{
  "n_head": 2,
  "n_kv_head": 2,
  "d_mlp": 384,
  "norm": "layernorm",
  "positions": "alibi",
  "tie_embeddings": true,
  "init_std_qkv": 0.0435,
  "final_lr_fraction": 0.1,
  "seq_len": 512,
  "train_tokens": 121300000,
  "dataset": "wikipedia_en"
}
Each number is 128 + 32 x the weight over its row's rms, rounded and kept within 0 to 255. Layers, rows and columns count from 0. Numbers have three digits each. The size before them is the row's rms in percent of the matrix's.

# layer 12 attention query, 128x96, rms 0.0944, rows 0-76, columns 48-95
088:081110102109101097189127154124145093112161171105140106152172134147159080143108104094111104185143129134144112078098125129155075085136124049112117
098:111137127118164141096109196129131147178117113116126087171239135141154122138174180106173145103183119190110161101099120151140030139108078095107142
087:086112171108130080177136085116098112142153086147122132049146120171097121122191167118111148112063120148121130100152099141115117125109101204135090
087:148139110080151080201129134119135133124085183115117094111160110164095089117117109164092046156149141161156138080178116202158113167059121124161137
088:131147083080119125068136164161169115146188138127136070107166143147159114060148111142087149094164153102159126121154065101143081154126087080120153
085:099138150146166147130094096130019114166183081144098109106151125138186143156162122112140164079087136092175160078138109137107108111200116177129160
088:152168164112142123159092099163145158094084063110153087125113146177146137140155172095115107114165188061121169108128190173145089100038189171108119
097:085105118161137087130132085201179144144102133169088133101133155104131110086144174117132150109163149070172148150081138117136134104060126179138101
086:145108123122207106105130101145175115065092089079149107120074156100077194146129103113186142122170111129143140140148126132170180092126057101133083
087:140148072113162137143095101146183196137142113075108144150150133112078143166158123148121185138107082068141092119142159092168088170174116142061126
084:105132198136074095131164157151095045195107111150087113145107109158141145124204092197207081103145125142100161167120139134136144154095161133158177
100:142120084120163148169083136122149200146152160091131128144065110096126165186125131137149060153147177158095120135117118099142107124099124125106111
093:154118110148133089131107094138100130132211060119092179148108185118108130106132122138143149101105118135114145135122099116163057163130122108202103
081:168083110183110161115124107124126136123039096219186160116135139104092163191142170145186129078129179093143149115120119162119075118078108159104178
101:134132085104101113135130177110065069133163154101124166157155121131131127151155143133184181076158166160092105166127132162142104173152123151123051
095:122143115106142163096071180139122121104164052095165130106119176151180085125143071078185122110131095085096083129130159144122076082187109152188166
092:109153170134068058082123142119143133137110113101109087115158071167159038149140090183111120143117103150106112158091098144152149079164091114128095
099:090135175072154071103135156144148160149106192083082115153126160101117116102143131120084148197113152131132152149145092088140182150162116152091154
088:131183124123155143115153157121125158157172108122172104103122072118104067110217119098141134095124129154151131084136106148096068075124157169161157
091:071152200112154128190134130114090115176121144151132132107119180113127086112143098100172076151128139130059128143123080146119155125093145158129129
087:138087135125130103125130179164132106150172096182119107074167145172086049110126105115108129127121113089069113065121103149111200120144095163169135
084:177116094166093114156149127140141107090105108085179160075112128161104156137177125163075145143119102228147147123122167098091065135160120122138121
094:133174134131113123155125101130120127086135095178202124123111186081157111156132135134138119120142132106083113086156109150158094092110105145131184
095:134160094133116108083162112071129108124135162122132138124125131119116109196127113128169097141154113091130102095157158132111161108045096145117135
099:207116087168157114088097188162168143177100068119087095114157169114074077125151083115149180121142120120101131117127115114072124095136087117122123
087:164126166090137097126130133115138146103073113147111080191103180098115034121139115030188131113119107154094115120177165138134169113143181119136166
088:112087109095095166214124093141095139104160138167127097102075136119131095051058135073193174096146129163138127116112084078097102099104112126165079
088:125138122151180085127136137140101110087163161123102061105185147114117126143106131110142136124127142174187153153148123098125161103122041091171135
093:130136115133162173082177179133129123101123173082119101220190103161153100127129098154184121134186155117163151123091131149100131119131122118129201
090:073184108092188137152138101136157182121175166070096101124108098193104091174154091162173155114177090130097143141103142123072134128143114089153129
096:115158127119164152180149173075062108115135103027154101185127109163058181109125081118072095114132145065069125142135083130150125147114155190141160
092:083232184136118147104127121117124097130140119074121082120120086126100135076121098063094206124098130131144147172113153184109134080180122103119185
109:118144111098161172153131137170119124132200134100138119077129117146135124126055115147055079110160180067128133093134158138123163103139075141073151
092:087111150129133091082146138120179194098095141120124097174149124123163160136144095112153164140143089157103144101122203098193123151176160146127113
092:109109130143071151116083131099179113104134163131189169091098097112141104076155130160070076198116120118093124088133105127136149170058191119105126
094:125186164076153112144174117113140146120112116132108136086150164178105113153129162192137143098171152141123162176129094182120169151070085145167133
092:142078143123150131103148119130136099133142119140153138081168080099130109093106132135153163133120056143153132077171135164185152170119065084172165
085:188215139153147128112128147123135107123072139126176091107144127160056122152064116102138186138165125126121083151079145094093150190145160152096115
087:122113160112093112144106141113148102199217150118080143057160120110141141098091080140075154068155135156098136110191149103149138108170078126126154
075:128090114077115102138119127101125141180119127165128128162094120123146040104157105150172186087110089094116099109108019155175132124147142157118145
095:110106156102103197143105069125174152100112144110122132153152122184111095163192136076125164155121098099160133098179152153097132137098166193121163
096:136081079150102129136179187168082125178193135146165150122123120126088081080135126099112143153122142147112111167158129056132173139158152144184152
090:105118097148139158153165095123084111130074118167152145119123143082135130117103154094127130116075130110162067142151154130124127124160109124165101
091:113135107128147102161146027133137166133149113072136137172106114112116102194169134112140145182137121159163169101141109102126112153097146132096186
093:108035117141120197150072145094141132126191133121147151101144151120098139147159081094156149075105160150186096118147072138122137102167093172107091
099:115111165148131192118090136105149134115085153151112048120133180178129118179147120052080151103123201123150129161177149161108015171126132140100155
089:175106146122143142194106092164097159181122067130105172168090105121093131179089164155173080074077112107148114178150142124141164126090168028114129
088:078112111192158150132184135125104087187130167152154076109153108116104082091156086139118073135144158139130098102123082192156165158182130115101172
097:120132120115180108183073181107069141086133094047109095153173128135113072164143092162093093087130078137096186094150153104111121127106182097150116
084:136120119111143107096147132083141124100145103098106072231125152094128110155159105202096161132103146102129139058093082152167151105187104114120159
090:119127102148123168160125195091096146114192143206142117135101125101132146091088147134179076077095136161171100135105159086082133140133171043170109
090:120123094187064150197110140168089135090069132135144129112121094073093167130147120144100136165100174178063128114161135175103107133153128152101118
088:066110046081130137204181100166126100069134186136128149170155117109178129147187163151185080181150116110070106082115132156142160125105089150116094
076:164124125149160189157169131126101159139073078141153107094156089142115207160131088193179115091142128224144137077130112135137137123107142095200144
084:102080141158072156157126151163138128096171078116143165133194172115073067103103132119142146176191144177113133161114138150109083117138095127179132
095:176040150112106096084170147126179105144158146153123079132160122213141129106149136147120106132140164084123149137127133106175125160071129119101141
098:188109113155130150163172179094131117084119120128121135220133112093074157139131118132103121082080131100183119141086144135093081142079071066119152
089:194071102126155120097153167132133117114164105097101091145152173116049185091134047091126149118150144072100131157127159140118051124108164133117156
087:114177160146073134166132213121115121117119085141140175149228139107090155167151114135179132140174095145160115111097139086123135055143168179166140
079:086090129124137092116137125134189163103111158092140100138099098161112121105154088153137072165161129085177169125145048135148222087058140124136128
087:174162082117070147118197145124153140107135080098112156116196120108137137080078127114078185141115128168145147111147150172143165128167145156175105
082:103133134066087174081094118131136124099050152096150157080124133176171138153151102146111184110133121149120151113172096152164115097113082176172106
098:083107154089147145092111187162144132110138151103096156128156164175205141141147168112092116181101129133140134159108089076080141127151157192163105
088:184128174085113124148122140080119155120110106071145122131145122144172132134102127128025103135080152122162161143142107141139129104097129113127105
114:188123161127141103116115142156117155186088145146156083136139123097115154092156129169148145088109076070116111145168119211166163135083142072123067
112:177085155143106121116177101101144150115124237168118092169105083119125147153104146125126085099176149104153139136127124135106151098144142134148141
112:135159122109129112116066134132106097158128102181154120109144083162147194159080142169122115130115077161151127116104125081141162156091114168090142
123:130165144171108205148108095153130148172077128122101142122098178095108124102110131175118121111118110105067137189167129198121137163141182097099046
127:162129086123123100117161095120132086167120157176107143159096058101159150136082122135110079131096145101210116102125169154128154163169179090149166
096:179147178126110089185150158094114114073132178136079104160131146079144165118171066153164063140144105113164098153184101117114188100104109143134176
101:123116127122168087135119151082116134064134165156158093160217180117137130121116093092085060101096119109155152099155130090159156152093109100171169
103:111101152137109103185093103085059127165146109126179138126164183167146117105120107109066136101113091118149100163217105121172088150130109151104131
102:143093132115107093105191102063139149142115137137204092079064093199104149133134121139150139096104131155121063154091123177106173145119163141100152
093:099132109144136073161103160115085136105168160136110163131114140043160148154133096121165162118147096110194106123106166128128113174161168205112146
099:104143093092154069148131124137070099093094137150129108115210134118123131124115153082133143102141091180110134107074095138106174106092134095143147
120:133063118116054113146108137171106135075082094166101133125153129127158189148101164148121098141080145105134098112162133157099141202135128115146092
112:156141179078155147111159221126209095114189100117104085109112052104108102087137143171113127161144082146127167070157141130135072144125094142116125
# layer 12 attention key, 128x96, rms 0.0958, rows 0-76, columns 48-95
085:077048095128069099123137136083132115111158160167133142137186161115112136137116142090108144184154133161175058112096155084161049129138073069134141
107:162088127177122136179087153127126119165150177130123104122121104127140143171177147160136075144245118157110137135114092151126075125125155148125156
086:112132180118111115154148127127138123170141122157138151056138140190133106139152126114129167085076127089122114116130129117119110146144099136164116
084:143122115093105090138098150148114155097122162186070146095125097128117126182123089141112048120114182145143123107154076166169096225108147142195139
088:127162139156097142120132187154171104144124175100128109071133130153156123075124101198108148109153133150124125109126104125150129151129124040092169
087:085118120184165130116115089129059136194200111130128152127105155153191148202109147135090112118197106079140151127109114158159106117156157154156193
087:148114133123144153095109147162101142105109087083132091124111166104136206169124177117086137107109155040081149135114167141154109118098136112148093
094:103077072149136096135125162180128078135098130123110068120113140129101134091133171105114165127133130101134146105128141113138164092104094141172082
090:113139104120148139129090084107243099113102132151147121113158135103118190103176142154136142118141093106091146105121120148125110073112122117093108
088:132130071134175117140101150135138186148119160119127126108078129140150143146132127181116183171163096103107097125128148113161099148179170133104166
082:111120163189121127109138179155045103166132142132132141094184127144089189127138129128155137108116069178115123101151132130166159109119142148174131
101:088142134107158138144063151100172183154129114098121174117114109117173175170102102114115131143161119123130099132129087067141073094115138099109143
093:109131139171146076165085099114134108148187104178113188121148115131133119084152172080129119104162136136132134102149103105106039126130169147159113
080:147134098140103165141089114144088139116083119246139106075149087161113153143142145103109083091155127040148147117173126194123112101175102085150154
103:159131162125142106117098146109062099119142181106145141083124146122143136080156114106151148129146079195091081165108150184142123175145102150160091
096:148118153131157146098127157152143128117147018070179124128054178104149102089122093082212155159114157116143104120097151157114096089165135166144152
097:167100128117081061115096224119086141158140121133136120147211116147108084115126117150086173148141127121140109141106105127152134082159079133119130
099:102125158113159099109160162126116112120071173131151084107164122084149115113174146122152128150128137193119152125138118065103175135126140159116198
092:124133114157169135113105147119119153161161130127157148067050092140093105149156109111159101136179146167137127147116097148154086111123154155135179
095:060124157106083147149135131140069101152134086162134139145153175089144082140141122100187123118111186116117115149151131077064148114071135125161117
089:137105108163144143125119152130122143112169116149142126132149191144051064125112110128113131122152079100092144085144106132114112132183033166125108
083:140142113121143106145150113139131121104099121116135131087186093209111125119143120156078135166090092187106161095097205153102123164177136128136118
091:098163133106113167154154125153139161117130080192161111132072155090125125167123142129145123123151173104109064103158126116166083133104097126082159
093:152188123118139118157214105097167122094091177109120132087100119147126128149129097089144079127198127097115059117167099128137124118119135152114144
096:158160143149148137114094169169152138139067115139089140107131185140103074080168125135153135151174078160140150109163123202059102076166095098121118
086:165137120102147123149120126127174164103118101140157113172077145100071055140179149109179156122180129152102146150131128147112153138067199134139117
089:103066108102106106182098130130141116105146097187131166139127142129100079084082153069104149103138130177092123119085130092143033087083114113134136
084:134129138157135095100114080145147112084140158165092110111187155117149110148150138150189103164164119141192152141142158182175134121105135123100168
096:166099107173145153101141147138121117068145159098112132158144093123154167136135119168137065168200135154140160148105094173152153108107163177116194
093:102127087099184143139144122108176158145138142094095187081044133148108123199113077177160140140127119192117132154106155060096138099072094066134139
096:109117161112167128193120167134141128134159074082182124141101117146117167091134092160057112128147148089152105147077088104113120154041158190122129
090:094164191161129161104107157159135074150127114108137134130111094114111137066120099110173211118058183152180117152087154148091126094069159100034162
109:067175081112155154122147167118114132130199114056150125088118126168133141137050112128070123103181118116087129091127118102139189095124075104112177
089:112100153118148113125199157165182171116088190124088079156094152053147159135155104166157183093084123155099165106057165108148139117157151172138099
089:112131140075082151129144136114125138057134164086211136135128056110042105124135149138102119158104159137061155117108063105122137181164160137103089
091:144156107137175137127144168132100100062099135171119159057169145176163130139173121146171106056079149138145146125156147084113158127054128133104115
089:133103156111160113138122069162172085117118153143180161133164061109157051149121083132144169052104080111140148060215113164138138096136076159151138
084:174231131103139142056081165181127137131058120152116108084135104148104092152107117088139135164186076109144123149133172137108169190123187129074074
084:132114163134129099174137069119137111226206133090121077056135160114100115115096063155126178071178128190110120096177133103126123130106061122128175
080:106099139089170129107119166128128142131072111136193134113060116151157066114122142129139188097098092164154085085136089132152129179083130137148133
096:132054114110140180138136075130169189090113150115120183121137139194131138186128133079137181132126122090129109146174113116122065146124186141124147
090:053127156145150129179163167185067133105161170098172191109080121149095044034142111163095147160147078176135156178121135143156157088141123154127098
089:073138082149111139172094107117121090141078120161145114151064104160145120106114137101107135128128144067151072149167154134130143134140107151154097
092:169121156112200124177216084143160145114129135129118114124106098087129106214140152122121134140083115138121154088126084085104074140111102111134142
094:109041141103113157112105130068172156140186080148178103063123149153112138123120123102126179136183134148119136136125092165120119150170108118146196
099:118086131167125164157094183104152117094111147153131091114050180172158128212161099056072132097137178135143149152156133125123060133171152120093181
089:166102115137139112143105086116078165176160074120109170140173103112144141155096140108138097082112063059136102141197124136122135086066150065171133
085:067100070172115122108114157135074078127139159187179123108145126123130078117132074163104108114127139126134166126143097156140188142169109100126183
094:119100123093183093115113140126077200111162092086118155131148124127095100207131129140074126132186061153131169135110109144103136122078141137177131
078:088131124086182157057154169105144147108136094137103108208172110122135126130153171179104158126166173115164114055149085128123127139147099115110173
091:093120126163154132143127121115119158091157124137072155158087130109131142094073121095196075114138110114173107153122195136122162144100175067135167
091:099125127117102135141093160177053133092074089135149101129180139087070132118125100088123189141054152166098138105101148150100147147152069106125136
084:090073022127106098166149136123130122053165172128152162168171140125133165131148143158142128194172122103063083118084149133150137148128098126176135
077:141133155111154145118094106165131144138083083164100127141169097132134175161120080189117122055061116100142159083145152141096138099075080160161136
086:053084150119084167164120130167105105077136087149149155141192151130118071102112124115159185170129143191144168139176122141095060101162032145140077
095:182056131126092115090168150123149122131114158081136096128179133172141137150119125140069139119153077104111123107191113121204130105177135087154117
096:144121135137133139178150141107173131083102126112102126205114074167127129093137075089111063133121150138194110075175132193154103119092101111147118
088:154103131135145117086133130119162108107091076134149094128118138114151159091128080099096210149147089137111137119155154169107102092124178102121180
087:105138155125119142118148110154093117143137089158150105138152161086103139156165119158184124200130098157170124139084156150153145103101106206139102
081:101067152100124145102157186134157156058137179157099138116193122120067181101134124164125066090100150087138147145087053110176134070130121094132137
087:204137138120162145112175126162138110122122076032088114177171130123129109112090125123176179122093138119135134091133096174113165171133142194128090
082:168142174092087173150082138119151087130124152119130117095138138181073125124167142140122122093087187132097122100075099108085111101135118170177117
101:131073151132162119132129172121148148099129098033138141166128155160180160142124156129105143176115119141153137167111123077094176137125118228117141
091:219094140088133100138088111093105158132135071084152110167135107136136140103143155125077109120132186139154138161162105098184122146068158159103169
110:146154155172189034120120131151130155201032109132123121136093118074109118098183158168136126070108097121141114086126101151158107153104116092164124
117:085055157090147129154172188118139114162061127157124141178108191181096165133149124068108123162099069105209145123131077100098128099127167159169133
108:164162126090140149158097166166086134172104092086104069101150077110165187161141113189131094108129175151093121100142095101159122143096127130083122
123:140133132179098072109103107106158103181076131116173094098111090084126095159112109066135127132110151120120115150140255191124083169101108108089128
119:118135093067129178165128128145100106168119139194127065164095201198143208157100117120108128120078121140149137120106121158126142085165144121123145
100:136127151076158064105154149173135139186139099102117145137125183127121160149190154116122098117126105112144138092095074081146139057121140161188130
101:137123122143130174154192112167102154130078085151115158137195158182162139137153177137173093122124089116118148080150086117135091115143114134143139
109:156117118114048120163120098107054160164141137163154176097158131158147150132124175083151120113117080130123102129131157111133097163148113132123110
109:111149134062170111098134099118150131144162130085120159131055126149084158090118112117105119083105054118116127149124041132116162121127153143137166
097:118137138095136090175142151118062106069144105189118129145133160137112168107135101162161172169125056121139105097096163074161124122148167167149153
106:140165117130081179146107116168080117102152145160141094110154107119124201075156106162175158128114143138085175130130074159133131120147191070168116
121:121063128138083173144094072132189121073040164102128118116151112144140212142167151182115103129109116162149150143127118129152142123102092091148093
114:149127135064103148111136146147219183144095134127129168116106148101112106125123134164117115101150115155115105119121087128139131166071073116137131
# layer 12 attention value, 128x96, rms 0.123, rows 0-63, columns 48-95
065:145142114167117103072142077108130099117116080126137100167155095109168117154129095077140144142156102187075066129120171208150146088105094120178149
054:136140188168164045154151141172130103122154075116096162131106040124139126139101139116123103105118211139185118144137086133137131162103154129088048
068:141083108179137095097105176140168086158135122105155123137108097148116158207149146041077109119117204117119108142161174202126133134082125135083070
067:134148148153141091137069146136127169161070136131149179124132135103156086087165172210110098100134105122089118165136080173149138126123084065105128
060:100159153127170010124123127115127126146095123104084163080101124113171098117162181153124127163133051111113153118147044059157139127103161097119115
061:094124184063090093070119141122140176154134115019159132098106088084128135173101126163109106126121161152103140137153206119146110131129120137102130
065:179088190172117143097136156088048072125052147107158185096131128098143131137083170099170090110126072153165187114145168049140138127134116072114114
065:112079110123143028118130109083139129147126141119160137093150093110176076198148146070111098209165161098144125101124134084130145112127090093098084
062:110140112143104186137140146165081087128105134032146138102156131148162136085166149125173120085110092109151138110167255129142114120172147120150122
065:137079109096120147208153131112107125110141150110167066106160162214161132165169162094139092147120196039112119113141126068134117124147076121088081
066:112101170064080147085141194121159147111175163100108123092109155127116092142139181125057088114188115090093116134145161159109114151130066171102148
067:143164146095094055091184173107117175124100103174142102157140082127107128139128114164126170062156066141150108118167144151129102138072106146171161
054:124131136078151141132141154089147151126132154154143127151100128151116114059106097079128152129098070088116140137146120096152131078072208098196149
060:090126158169097144165156121093201059177058152100084104167168107140068137131158179150164146142137040139177137103152162108147122096118112103139133
058:121185159102098076137150091082143090126126086090151152135154092136115084149075076140171137167135184084123129164105108102169131124096132114133120
064:082143139151143167174157113082122119115126116153112123176080101231121135089088149087125110130128115127148142108124097165155159070097133101115144
063:086128140175100116118153149143130137127099119140128199197132109120063150162084118113143082058141116170148098158113124187137118136116198130116097
051:165109121171122182115134172115104156138092155133122070154119150163157114132096165156084148105132124097095178185134144073110147076072170095159165
070:121095058041150172146174087121205170113157118108150159141136116127103086093162124154083139148117115159218142173158052151137148096123140143162186
048:112080090155146156173149092139151133126193099166148114168184101123144104154123119127114138149110158097181141178125115126103139018110096162169182
048:111165099118192104159141111121175198148065107146122157168109118193128133080199143098149086078128150173159089113157114208167152105091139101135122
076:107137115151142102082152120173095085141139055129161111117132170087117077106150111084113120082144109105197120112178162171147130105095121151116130
064:064112155164133117151099180184162136159040148161106103127166184169152063142105124119114096185177157116111103111097082128130149087123115171107133
063:093110116106143047130163100091146113140182155098126111131143076167145148124139135115106112199150194097096132136142142168167108129108119139071108
065:131089106104111200144072118077135091099139145147169067127147164160155179111150121187126129138146148137134139144166167088160119066138101123202168
068:153138167142137075151132096142135170165104125066154120114125065087132081157114115132124123141151137149118089106113191171118133189110089099074123
066:114113177109133117171142143143037108175070093095163123114125125173116170120108128086111139134093205129126139138157076080178136125128198117105073
063:123177125114159185152128120112110159087130127152104136138116164178138161152149111136113124138154182139100157134140128180118132151154154111109104
061:158150094212144200109084162135113089096108093114083141116113129079127133184062091172103111136171172152129138095187078073105135162086116133093128
070:103127115094098109117065087128141143138153146125148162132137182133121110102158108108174097136127112048057090114085113097176124116138135123142159
068:097143088114146107131137103168072096117136091213046107147137183144146145139134103140107155055159145098092116159108052117169146130115162132113131
065:166128126087158196068184160093079114101130131126154138147116135153146131156109129148074099097136177123141172184164179130132148110123167111092089
071:105070133197118106109085071110054090129053134167118112168118146108128114135139152116134156110147166130148123109206109132126132124161130095160118
068:101114090179161040090049138095246144102114125146156106150098084130110152168152168122128139126162086179143119153125134155153129118079106112111171
065:108089168076109118150095085155128160159120176112111149149112139118107092085136097134107177171078148126101115147083119099102145126153180117207118
050:128172132136144151112186156172077158151155131144101195109130142117146083057178151156119112051109111059103120113093141164080110154153180158166094
066:120164187168116101085072074180106110113112089120123131102101149110141176124098085155154079141133170149116114118101191147157109112095084137118159
068:090183165153087178193118117169092136174119173163112174119138177167112102101118106169154135125153195118148117066124095197067118122166067115136105
078:142099122203118101177176134134082165131073130092188143167100085179124172152136167076113156072097150129150091118170130151118120122101089132176108
067:110119196065059103101115075158090099167167121112152111091100205144174173111107147065143107197116209116138153132115122118155114112134099129103132
073:093130151151099139104123119045066065113093151129140130159163132100108118166081146148167168143164093131138189130148173129089099136199136135154137
064:133074135199108124144182128088082047121070118133173113180140112186131145126141156138120183103135106148125139139137192133106134124101094109190121
078:155146110092114093124171160115083146137080123125162132094157125126142145139100108082154151138167170114158149120138094058123108167147149148104136
072:172116078081144167120124119105141198127095184080138115121184086059140063207127075097113168153154059109086111108166145097111146152162130129119112
071:101171122152141154142177130103126102113160099188086140133133133158132177099104163146131105080143087182148153114113054151109119115125040145093104
067:076155155172123108097138122143135118144041072078081175180141100087075118067137136169133147106143123174120121152145108191173139150106181126139159
066:153097083127137096109127170171153122132139092132111139108129107096084117139147092143109134158123099167124104119141096041141128194084230153132107
069:085181155152148100094109146076094072119212089194136092143124132110192189113097122131118126113147136078026118156117180181156103100146153115157135
075:133164166141068133080139116094076070177197101105154155165119096065081092074075123120145167075139136099112134136137165206112113169121144113118102
062:104077115136153098098112166127179097131086155140185087130143124146109084176144193186085209093143083090103155208124147143123133124114062139116163
069:098086137240125117176162167101100087109106077111090175150116130196139117074160183138144053116108095134119093123149191119135122083105143121181115
065:096118133085067131147138118195136135160055109092145153119148170117057105206121104135122153149149226166194099111177059119115126155147094178092102
065:107100106146099139133166124124113118142158126089122211127140099133123058078079142098126092145111113106139149158091059096152159079132100150133136
074:153127155071083101111158168160098168125039124098157172105121104140118176122104118135111105068105068170154128136133121070174119125065111108161155
060:170118106124085165123179165114144081098138146076146163170146121144130057144114146143152142087128043103143166149152155120108125148102156154137110
062:112087105197143166096150159121100104134098110141083137139131161074121123144146140086109107089128118083060122131121059134101128165091123127105167
067:104168176073145133147147092106161105105168113142090075128138132166139159151141129142145142135140158124184135151137200140159123120181185129143074
071:116054134125110081131101131153135117095119137081138141138149128131148105076177177151114174193123094108151124172147139159113104144134155152130208
055:143132132094117146097148176118127101180075125207107178108114146089100145147089105114107130068114141199194138103127096141098136142149128132136093
067:081086162159135078187093094180139143121064143063140128177138123128095119157147128182138122122113133130138054150128103138172144162152159113114102
068:129187178129120091131113080157107082138103110173067138116128110066119190150125095222172163139132166135179124131118078099162121121151151112141142
063:136185186168181134144136114085102123156121111226143066148117102139148110125098072181151152127109122124088122072121126173123127146107149084151110
068:095128117074079171190165117151163100114175113133083143147156172130165196120134127122148138113107052168163096130114098160087121112135093144155115
076:114110128093139091150087109070130129139114137109169137135142153109133137148166105125131182187112053094048115111186127143140119136117150132154200
# layer 12 attention output (transposed), 128x96, rms 0.144, rows 0-63, columns 48-95
060:131103149069149131162148202116114146127133144139113148087115184167132154106119175172125114116126125087179142115147065042108146137134191173095162
051:130133119072078203146096071123134147095068144115159096161155194163146140115117106116104138180135045100100132133147190127114150154158129130134187
064:150148159065132147140160087099093146098127135145111128156172166140111108071104119231139157160137053150129136118117085075127142132162138141194198
063:123137103106118130137178108108145101059192106121120133130111126172116169159113090070101127158129127136143150125123179072089181096121169153127115
055:123150096139063211144138111114126122100154091152128118143179117142113158142082100095126117144092192129137135165103224197098120131142098128119149
061:111133060200185135161130119137108118102123133203080115180146156170142115100124118114141124142149102135134122135124052152128133119179132086140116
058:104174036097150125156101107152194152095180116169128107118139131128110134134138077142123171129123142132050065120113139178099128130120146147128118
058:119148134121076211154149131150138116135105084129106116130092127161103156058100101190180118087058085149103136170135114175096139163128186137126159
060:128135100120151113104105153092166117142135157186136125139069127109095092152092085130080136161133163163090096121093000116120154125118101108139124
061:118182149135119082082102127137174138198128109140112145098094097041096119051108099148127126110134057202141147168094093164106107160106174113168144
061:116105099183192096184095091137107123139106086158141145148156073138125163112089091159148144145052142139141119089123102097138139103144140101169143
067:121054113184140178158110100143152099124185153082135149121137172134150110169153137131112106205069197111130143140105117110131129101166139120078118
051:150131119180075109146101112151122111164107136144113111122165102088107187200157155157132130124149180162149098122111130161138077141091059114084111
056:152154132102181121111103147125080185092202140118165161114101129132155101162091104095068101125096174162088122143110113125113110146124108154092138
052:168110103140142170125088152172136149138101140130102068112075163153157208146159164098092122091128100129146125136123132169111149126107128107101142
058:159140163092094108141080157170128144161118147086113101124200135029123131129152109147172151141132117129092099112142194119132045182119134142128130
058:171110137080154130145086145161134138121139140078148066127137144155181117145169113137121184213136133116113129104131139098116102097146069112104141
048:119159127113113054134141096118131095159185110161134160106124126072078172140190124149139119134128145163130091101122122137148104142138126160109115
063:159187169209110106121112174125059098144093136152104089119132146091171164129102147094180127095134131119113130098118196127148078156136107110069068
048:164160160120109113107128175101098122175047150139142104116071144068084146114134162135146098085130098147113113122158147116174078195144174125087098
046:148134174116064172108115161131096091113176163072104108143164138076146099154107090114122158216159125130093164131102150069096119174133156145093117
065:149114141110095171153108164079153128137119184149134134086168087149114176136133149153169143174094119153107115153087111092135073135138134136140109
061:152112092094108144129136096093121125111188090081148134129077031132098185129101113131123140066092118138133140138127180114092190157115148105125156
056:139129154144085167156139134147147156120041116126103127175125167137151111106106122166129109084067077145173153138096086100104126163155116095152155
057:135155136162219075109164145125112150198132146137102174140073129112085061153127128091093132094127120136142098105102089145109145162128148128093080
058:086143122114112160122139170141128104063171118165112144120137177159155174080149135101191120138120098136141174147156055082106117098134181150135133
060:148172119133108134119110089112212152083173133163098147103137108113105092106139101145138134131169062156160104152101187150077108133119070118129142
059:132122154144101080106130144153113121179145127071127146144152121077103080112128137135131128137140101070138128095111141117145145107086109147191144
057:123128126051129066137153099115111127149136172166166098153121136185093175102179164127145126106109073106130122136103195167142176105166165161186123
064:120110134154148143129147160109143124144115089136107107115129072132110115151088131136092118113121147181164147143153131150105104114079105082111103
063:148100184100106144129147152102177137154107102089178148104146102133126087116125111139147118215072132125188146118150216126113126129153094125103135
060:144130112161077041197100129141153133193087117142103132121182134090121136102164125153169148149139072148087085085103119108149089145142119133134131
067:133155158054170148120165191123187165127218118093116137106137125164119147119105098155154117132114101130148109113105151104122100098098134165107138
061:141125178082125196148184125141027136162179123112115171156152188153138070120096100126108131150096169093096141104121148132101177135179169135152129
065:116164141174164142091160140129128131106150075128115125122112117141165181180107138110143126087184146112170131115172108152144108102090071121049145
048:109093113122101118134096118124182070107077147128112071150132095118134172197110114111088166207136176150155137158163102109182115103122077105093136
063:113115075103158163144137179109116150129133163148136117155132113150096094155144163067137150136142053111120130124141102107103145147118186129161096
064:143088115111169113075132160114196108065153120029124101128093061115129162149120125111092113109137101106117141156135132073149162111094150150135125
067:119176144076174136096107137148159090122208151138096097126133203079129082088112088173140140177170111132128135121113126097136114116161179130089151
062:112146093198182162125135143112185160086102101136098135103152053126068068104138124177133135078143054130117113118123123101104103152111124127159104
066:157110113093199115107113161200164173132139133113112117124054116174155148131143113123086129102119190114111088105106065143144148081107119123122105
059:127181155070188118114102148164156179147213135121088122089093177072153129152131123116161146155149134102117113113119073095149099131146165184077149
069:105101093150114151127119096160192101105151150126103113130066129135145106117149124155098128094085126115135109155091132194106200111122119085136108
065:092129121187098075146156152141100074142152079190142151116077151174148183040115144173185063097084172148157147135117089160132149076098114124136156
061:148107128100150097119102112164114135115056168071144112152119139100129074137121107108092159182118154086110131144118222123145158158165203134153119
066:153124117096145153161120129116110163066204148138124110130117152204176138202107115094095122141125146083154133100123190059115145106146080135084129
061:103129158147104162136146039081096137122156141145147121134130147183154139139146163149151125113119162145161167152123154209119125103172049115110143
060:143043119084105125179130130147167157150012162092118162146126111180070052146168128144066120167103148142193108124154058081120148146137113120123124
071:128086147109183123158117148159196153073071135146095105101138144214169177170186149157096118179114135110143111124137080046150098074143080153136124
055:164152108110127141152161111105070152109186096168055191113099144098166167092082118040155122133114151143125125093128119100131139129150180159142120
061:143173123016122129101078100124150166139146189129151082138121119084104155188104094136109188169151155170104122132120064154113116182135137125079154
059:151145120165199140107129135097141139092224119116125111087086074161167151074108134119149104094128047089123150135081183126110166087122136124153141
059:140160114098149127156084098133134124111058102163126039134078139137142205165120110147124151107126137113108098114142209157131146177123136084105127
070:107155068212180145147099061129129092120226125160135098146138183089132067147139122125149151203134161096097124126119177175108148132169121114107119
057:125146118161167081125081103136127137170119108162124073097112162110143197138156138140101138156134194131085105099106087120151092104161087115106138
056:134139132053093117164104089099134129079141122175165113105161097143095147107115138185144162151103131160187153146156203090161094103168141144150112
063:144104142162096118121112186133128180178083150071147195124150101109131062110120113096093100146125113140091107116120052128119106153096064143122152
067:120184109143152170104127101142108139158167112182130107137064158128132160173087125138132118071134176103102149073115094119118175121110093107126116
049:149103105146165132133165070125133136024165135070144138135170102159153097141136127143118186192122149057103120159134162127137170122165111149108156
052:135186124114125150104125171109135158147239101145131135095135141142156135096115113055137106133181098133123171131125135115092094102114102129103136
065:118088086139123183149141159112140164089143121083167156128128143172144047153123134039074082123121106112104135146144188148123140142111093135087118
060:129063140078084126118140149172155137117122168052098166132146137127117193157193176090135111155152144154166152181152117098134084120103129176100121
066:151146131173167102087093154127098137139086137095183117107091114100115024123136133120119133161144174115113133132127119112119115127156136131113141
064:152144103172106157097137172137119139106159144188085114130120118109122135104127154149169093081150188176167170137099079144105114094123102110125090